config.toml
norm_eps = 1e-06
bias = "all"
decay_fraction = 0.603
Each number is 500 + 40 x the weight over its row's rms, rounded and kept within 0 to 999. Layers, rows and columns count from 0. Numbers have three digits each. The size before them is the row's rms in percent of the matrix's.

# layer 6 MLP up, 640x320, rms 0.074, rows 0-155, columns 0-39
093:514505512497470465499564493431505514437488528514475531561537525463531547517460568401516535554528470431500520479504524473
081:480519482566521474499503471554494542483513545534469485500377514483491527531445488448534516508487406551493479483558517467
088:501528477524497502498506471530502506474524523508504503529446505478577550480419526449534456478518435464477499525535493439
097:430538445535422477443513478459481567494481568608490525565486511496521480447481541506509452527486489479501492493438491504
080:514466391521499471534525544483500518557487534522503510483449541403537468491464537487522488509517479395407488494527448493
111:537483520452507504485491550462554555486465546542496532505469500543457536547527466515493489490512571536546508522527557524
038:490446594481560504472504507399512502532530493558535580542554436515533404550508468482508491467494538546532415421475580499
075:466431489555532510498490465454497529517487539472541483454476463489483553495505584484527418487552505533488503517553481407
091:500465511509483473505553483416465526493491472547498511617550551521525489509458536463542462524478470507453490513609466490
107:415522548439509503476520524562524470436438498485504500470514462539538497461521517477523434468505552479484591549507557495
126:454438475515487484479461535505510532482540533487503495470451524490609504510473543528566481431485493460439525498536497461
114:531562501468530448449508464482523432511551467493496503472536506425522442504526527510494547486485525471484457528440444461
114:511498498557513493488555469430545533436484502543512518542490530457508574528402522416524471516516466502511561482466510467
113:463485514401514473466546486375505531463463556507469540499522555454451455498524501496472500521468521500516561502560551495
057:531483446528433556555468475483500530462476452522486507512468464469522523462423485471465424489533506512499464488543501412
095:514493399550466466522591531518483483520554536551488457517498496544484448438508533495452522470539567414522624500487491525
075:488460497568434507518531546361518508468461498483471539447436553490548570485566496498477525561426514467457475480542481523
090:482481489458516513537494466511511457472552463435522485460505488490498546494499522498507424524514562532477543587559530455
082:444569498521473491456552486502527461519511511519512535487457474562519454512507527523513482467517556530537448521496511473
106:523499483545474505484518477437551536430496506536482561534491519451517556486419547390537470512518459488497537488462552463
093:519505469470465484513503397493483591474453523533468489643520560506540515457453552469473453553479499517496523513518493494
096:544506517470464518507501443542552565498567470522500528541490548448534570508479635442473466532484523512503531438502516530
095:483502488544527543566477491488538494520540502472467450532590485477485485473499482476517491451511538574436570467434483490
113:416518484535461509518527494502475489548526500511506533497385454441520520502467471511473545400511376524502432554523506520
090:466566481456534483479508501508477513425492504506482539526410513442558452547439502433559470468498444482474481567542487467
101:471549450484538482516553523469495545486457554547538538533474491521479506490491566441497442475508454506412599481504493509
110:500461438487505510524553481499491572439513493494514570500470487514619560509515551546497512512472477546504438502479572471
072:497570520605476509527481521529502473478431455508545504462443501463488491489517485496525512509549502458480458483512512454
108:448539531475425478551468463478540502448466569480460515631549513419503451535380494436497450492502507505411499526498526486
096:503518468482502457386434553515514495501502499535472515579490504478441480445557494469494516502554434430525459647524506461
104:510563476546500522527523455559503594388523492514523479528500441509549513479505540514502410450469520467470567461530560554
112:416435546536444528427518539511455457528530486478459512453501463437569515498471457523578534479498431494514396491548481517
114:553522488498416496418541443466592485508505503499487553465530518463523489424474559532476435478476551481466454471532516482
100:447551510548483503560508469397513498413475493506491515518511519509520551495429537447487557513523375466448569469495514526
106:525494480544421523451452509473471509478495471516538527508467504501467442462509477418481421516543502422489456474588491410
047:505557393575451496469484419479512487439490488516520509441530457457496543467454512497527476506571498456448512511516456416
119:523538492565545479533437476512530478529534469514506461507550574512485396534499522481484517500508539446488574451590452493
106:521527490537528514481470465465516482475523476473529507584413535516463557498480451423483529504540524550493520494420497499
094:490509488499535494527502463498523536519477512549546482508469474501499476512472517496476445552526571536426604473479452521
094:465479454456522512465580495450488497534461412456461514543527504537583556539438500492561421542505461521490511513503619478
095:527498445498536480539478496427439509504479544589480501520426469493533468467503480532498517446464479478438571542524587478
070:514466500554446506478442449422472496467474524513552565476444504467535552479500517498563450507537444520500465526522518462
102:473550531438528452522522488500446461528504435527494430521510471489536495470528540495521470470480522495468588487550534483
116:468472592473465484434509517429491550538428544529510554419412588456489521518407508538484537544522511471509423479506538479
105:441468504494552500489459481474481479459516468546494506484410479545454568438544435525536535461493430523512532568459520458
061:500475514531525577532487445529520515485581496461642470516475499471531530514458519486508470503553471456485479498506493438
115:425473508521481523566519558436480471535543502529517592527427479555574437512492505503458490478477413473524470577544533482
098:497510562473470523557519509553489460555474512489493500490502576381588514492444492414511444485489549553529525513432539510
109:444476516491541485558509455465507482482459454539505491502484460505536480462527454550551566421495419473497571453461538485
109:438482470544566492474437499498482555442462478515503441554551521451505505517487512501548507494546490485382534540462483496
097:447505513461502493471564450527495533477511531526530474521500515427546486439394569473520477469519491434492518495487520435
091:519568505512488476505546442533560529505499513532519548578494517497518475489410582465575453500520461412436524499462525451
064:523472544495445494521443491519505516482575457494510522521432486443492483547484480430507430524557548485444452509469512438
083:495534477504505531521466496518498486482459492464458459534532475484542504517510473461451476453540504531425575471530538536
104:521574465511486517490504443528476483473558466481507532573455496540466548563519472418454520473462470484457443572478494500
116:513456475549443505456486552497530480483465517475531511470513526505482412504486479490561525536472528443514530543525570495
100:504533568436546506506455481521512497496465474586491481511447456533463466471475447458484477470484498520488575569517529511
064:504596446510428504514451553428487474480545495490460505485438426482492510445473483471557453508419517478447576506444518546
106:501498518470491455494570456374488540467453454497491561491523578473513485482429469474523500498502461441529550432499526502
125:438558486525525530455499446514484458470505437532472487484491485531577552525492442506572506411520528545547462534485559503
048:499514429553437513501542463502459522468452510546521605450600460495524504451387516510484463532550508534423464530542506436
112:476520526493449475509429450469521526497491569518489500496490531472533473449464495437492448558478523490468477510558444519
103:526498512600473505453528481477538520459511515517480555529496528498524562496462598447512465519510511517497573486449592493
092:493464476494480513481560523380554552482390484492511510440434566467522511511461522527518478557515494399429461510524469482
124:438502512518449509447501470483500554502544516501511518517491497474595460475548579477527401423459430530538471515489516497
124:471491447522560543520463518429471486531472456502496478471499475525457478520492458504517476477542485542469512530580481505
067:537594494512390502548496499475541494476501502462530509477492480511556413493433510506545491589482497528489516476494496523
094:471491516462516487523521424459515547469473441491494548591481470561433551568502448450491518443465475535518481494504578464
119:486526412522442485574515523518531475487472521480494525474516515485483538471510478502537409412508509473496502523509482483
115:485502426488489504548551490512554506495406534467511487488469512478534543461449532513518466531486494531485467508528479493
093:471560554482520454433564457535516532499500501594506507455497472409580507436521522491609477473509391541459481499488536509
095:400425467400496507527488538522541483479481524445499500547527497497581604464440528426513476518494537481449626492479533486
090:546474530531533496598520500454450528479453471544473497496515515444497434514415496480536464528508489495478492489572433540
109:540444523499488480517430489454526519463453450520487472539535490524476488512397532496483501445486407446382552442541498482
120:510618527507545465485491523520569438501544489542511511586515482546486480533545501455551450457463528478481543584482571474
117:445536489462530482445493470454498517491477532479477486564487545539596491444507496463611508437536511519456498540484514491
103:505431426499431478469521480536471466507504539513488452532493548413468451393495467448473528549469533554500537592459544492
126:558593504513494474542509478501582544539472477484545515470479465515492434523493515461517439438498476492538518445483544479
111:532518438515495540485538450504549489440530464436530491531554472517496578444429510514562431504496503507540509451506513488
125:462505524501443508537482484469468512559469470526479455526465558438534458480457522479469461493527536483478524511515495513
077:551498444513487515489435467562484476482536474484538445512478528468566515472425509447581548516539442439500479479494505457
105:445482512521552516476487495416473492506472404528501577468445479527498522508478483512497559569503485520465566553483564518
082:429478472533496503497490513507535519443403507529495472524602531475511439494463564435496450502550532445378498494540469495
057:496434505419505513525487473538507540509477564571497421498539488447479499449503501464473434546482543481506597506448454417
084:447540441498447495420489510463504470546497558528531504531461489515498434482567545451497440526541518502511548573390504441
127:522521440446553506501487498554506535477512499531506479580566530543482548505467525477506497472487514509444596509468568511
088:492503389577539497488460499570490448483576522535480466507475471488534528532538488484551545418497538459539478542532485451
102:497515416472534462515560438515517521410484523487498498598515553507502522434493535440567479523491457503472514474501521483
125:427508467415606486542488493464489517526468487513489512547511517492477468565439539439571482502527505473481558583532536478
099:475513490459487492500461462496567516490517565530509501497487514502520538483447520467571453474506458473471532537488523451
119:522533429557459486439497529449575455523495499486507600430506532493459435463468456521512511537498530459514433525571481442
093:488476551495492422433514468460509472462491479480483526443539533383470433485475469520558456534506512524463440549495489469
113:538496494483516481513409495440517541525449544555491549474426506482450476480514489462446509487535547477447549589562429498
116:448454455444486493474518491406533545525438523500487538521544525468523443431503499491513498440499500479502529540535479482
110:564494443533447499477478498401475541444547539513508500460467523506569527458537509469487509495499503507536470468449448490
071:551550449540422533510496428497488470378499450503509435487497519462555451564451493480505488519450505433511451488447489410
094:541467505453583470472532479506468453570500496530474548525527497477527516462497520462559520577521426555512465541498582517
140:445414495482474505440484521500535496557530508504465498411383582457527482541392520492533540517546538439455411475541535500
092:541493446482443461499500553526487519523503490514494464485496448531494525481507553487515463406533469525458487535509542479
038:492541432479451527536526462489485518487457513506496539482569460473533556474521521497491543574546437485523541491440487444
103:452548443444573534545546505471469450411521483538495481457460449528521464480518468498523519492493500489508533499554503440
104:516496448577478492526565525495458505470486495488504526565537470547514557526518568452505498475532531462435513456551541508
111:519524488505496529507511494504484584421476503477512497608504498434527472543500528449491415485502516509497539485392513527
113:536420554460500432464469500501482495548470488545480543482469609379507496468481484476477534591495473531507453483549463511
096:477523492506501451509557439416492594453473520549480494478475541467575474534387512470513463515507509493484575453484441486
111:492501547489500458521529517461453454496527481527531476453486527496543458501515460530606535503516386511531487519528508470
068:463502530492398503470545430486500555521474577596512602479436464480496403447481477508489501470542474531521480419466486495
128:422594466550452507394512486481495576463537512506487520533470526481618438488487565451492429457478466482536457545501533473
084:527512507488480505515509480502478511471518500520531502534477510494577548487492590431548492487514486373497486505528505467
065:495519440526446483535469452523500494505506510536499509448435453545496444437494481480558453476491502499501515513452533401
100:549548472473534471520540464544485439469509547472505469521494466490472460482470543454545497538477555508463574500493466470
116:480597502528491493544512502537497590439503547476532502492563465519537412537504617488495406424508508511453532498540533513
103:497556466513496496458523458434490528500453561555475544494507581449540511480439490464510444508495476545452570489524519517
108:548557541517514521510466515484509487459536435562483485526483503356527520551482512514496460432486471428458419540580463475
109:527467515519471504462486504446478532461444444553449507456471518407576493468442496545512502461491406445460474562516465510
094:488536492501457497432560466434533534522485520481560552450485464541517506483488474539510548561526505535584479484426533462
115:447530486524470490583488460440534480552507527483481521614495454455465533508531487463546456416491511444484551510417519473
101:531546487520474468523561450492474519473459539518488475509515573449531505510435582416454453549481496505414584497457517511
110:542546583525535461519479483508520510481497549538521513473511541405510459523535575467546495523481432529549560482487472513
090:422483500508478495450555495483484533496438558523502501496506544464548510432437596481535467494517508411440497488491529471
086:437491446547510488433491493452524479544514444500518468542566514545457502493500514484537561545565524466545474518480476434
118:407506417481477516488579484482440464468483489552492462477521445517585494476521489526538510378495452499503546564403537454
089:526532478502529486494517527517535480460502492494498488474502472523533508466511550483582470446566463455486494506470497457
113:489496466425516492536585518476481536449466499490514514514550593491534455537443577465517450496493517491530526534562505465
097:419523482510480523443473478470518533523524580471492512450465515430518501520499509447482414407534426551550465518525482492
103:536470479552382502482495455541498456480564501450507462474504513370538506436533456455493478545469473514506529455523457518
110:517533512515530472500474582527520531480476616527526533470478493480524508443532557469525521494466463519447598460505519558
094:507535447558562495547496462478518483494516500473498576548543492505510489468523479497564480419488549499537546525474499455
113:525521490439481502500444499505526463529525430437489491551514541511452542481495493424507483533544534495478483521591476481
087:492472592482503484497577494486416474431495490568531524470537485425606475480438466519550516525492444446469493492487510469
082:426486488452485516414515448471481561498448434514490515520450473514500534619439508474487460429466496497420515540457524470
099:523540444447483487490556549493522458474529494526484448546559547482493383445486535432534526516486498427484566489504411513
095:525528501535457481474461482423558531443504506499484532546488524489511549441446552414536486531506496466453556448461572469
110:566529523536469481490492534463568524553498511472491497529440508486481531519552476479515485569501468513511444487490494522
114:489524460454475477474543525457461485506453550571510478472499487503450483501525518480513550478513484415466564477485465469
121:530551492549432510425541407421538510523489539456520544500461501489552476465482515478455440493455540513543459484506477495
102:537444440531517513441555524521468479441554522483474497434477467464547528397492507496526501510534453457502469456588454495
105:433508460527519499457546476563494564493479511529477486475454508497538531512475524459562517440504496520444447515428543515
102:534503494470502455459498536519498449473542440505508501480459521470520513404549545465521568526510493438503457599557501426
100:482567508484557497498579409515473483502490566545508481491532464474532533497520476510598493418480471550480568547435530500
087:548544447505534452519465470544446404464526535542484515543511453519530495465474495477529506502507453495447558430532485516
118:500476472588396513463448517493501467519530457467479497525484472514541499480497490517553463435510488448499428418540494442
101:444428492516530509475482456520508471482454492575468557516539513491473502475540455507571521423543480547435541537562622496
118:532420402509493492495502503463531516489482572493492524495517481477472492551533544533537458476489494541408559532433566485
103:531568512485572497543529462539526491410467392478501491548590499479529610526494447504563514497490522501481490528466536470
079:425513543449453492450464493505575582455509503487509518571460546450551533513510538441497419463551495510528473480509538485
084:531555490483481484408473507458495523386512478506528548544481548519538523498510503481488397511538566526469513507549525573
088:461480461484484473494548517437452552524484520554462513583486514488565461445457565465539449526493538485496479544509522521
072:466502520512495544528476490497530533486561501494596480533488519444528503497444547453503460496547466462473496472522491421
106:463489433441474495488525469487484502548472538454474463518573613460527518504387529415516458510487543519398580552603487498
080:518507509516530521498476472484548542441542496478542464547517499479531524496446543461506453466560449430474532499525510446
074:470589461491492522505526488594510439465514571503445442510548536412512506395419525389466497515522519549433545540486522509
121:529507497575498474446539482432555510448503503546515562541491522431492565500453530436539463523511458504529527480463529482
105:394563502521495478477498498514541532449484572521492585504450528477505493536543520428509539470470484509511491536445537492
118:460513449437479534549482490537487552506479541518482470459480509521526572518488601460488435490499558516428538518562597504
098:519464507505471500406574476438482493489480405465493506569480514482543512480452519403509482474492497441459481472540467429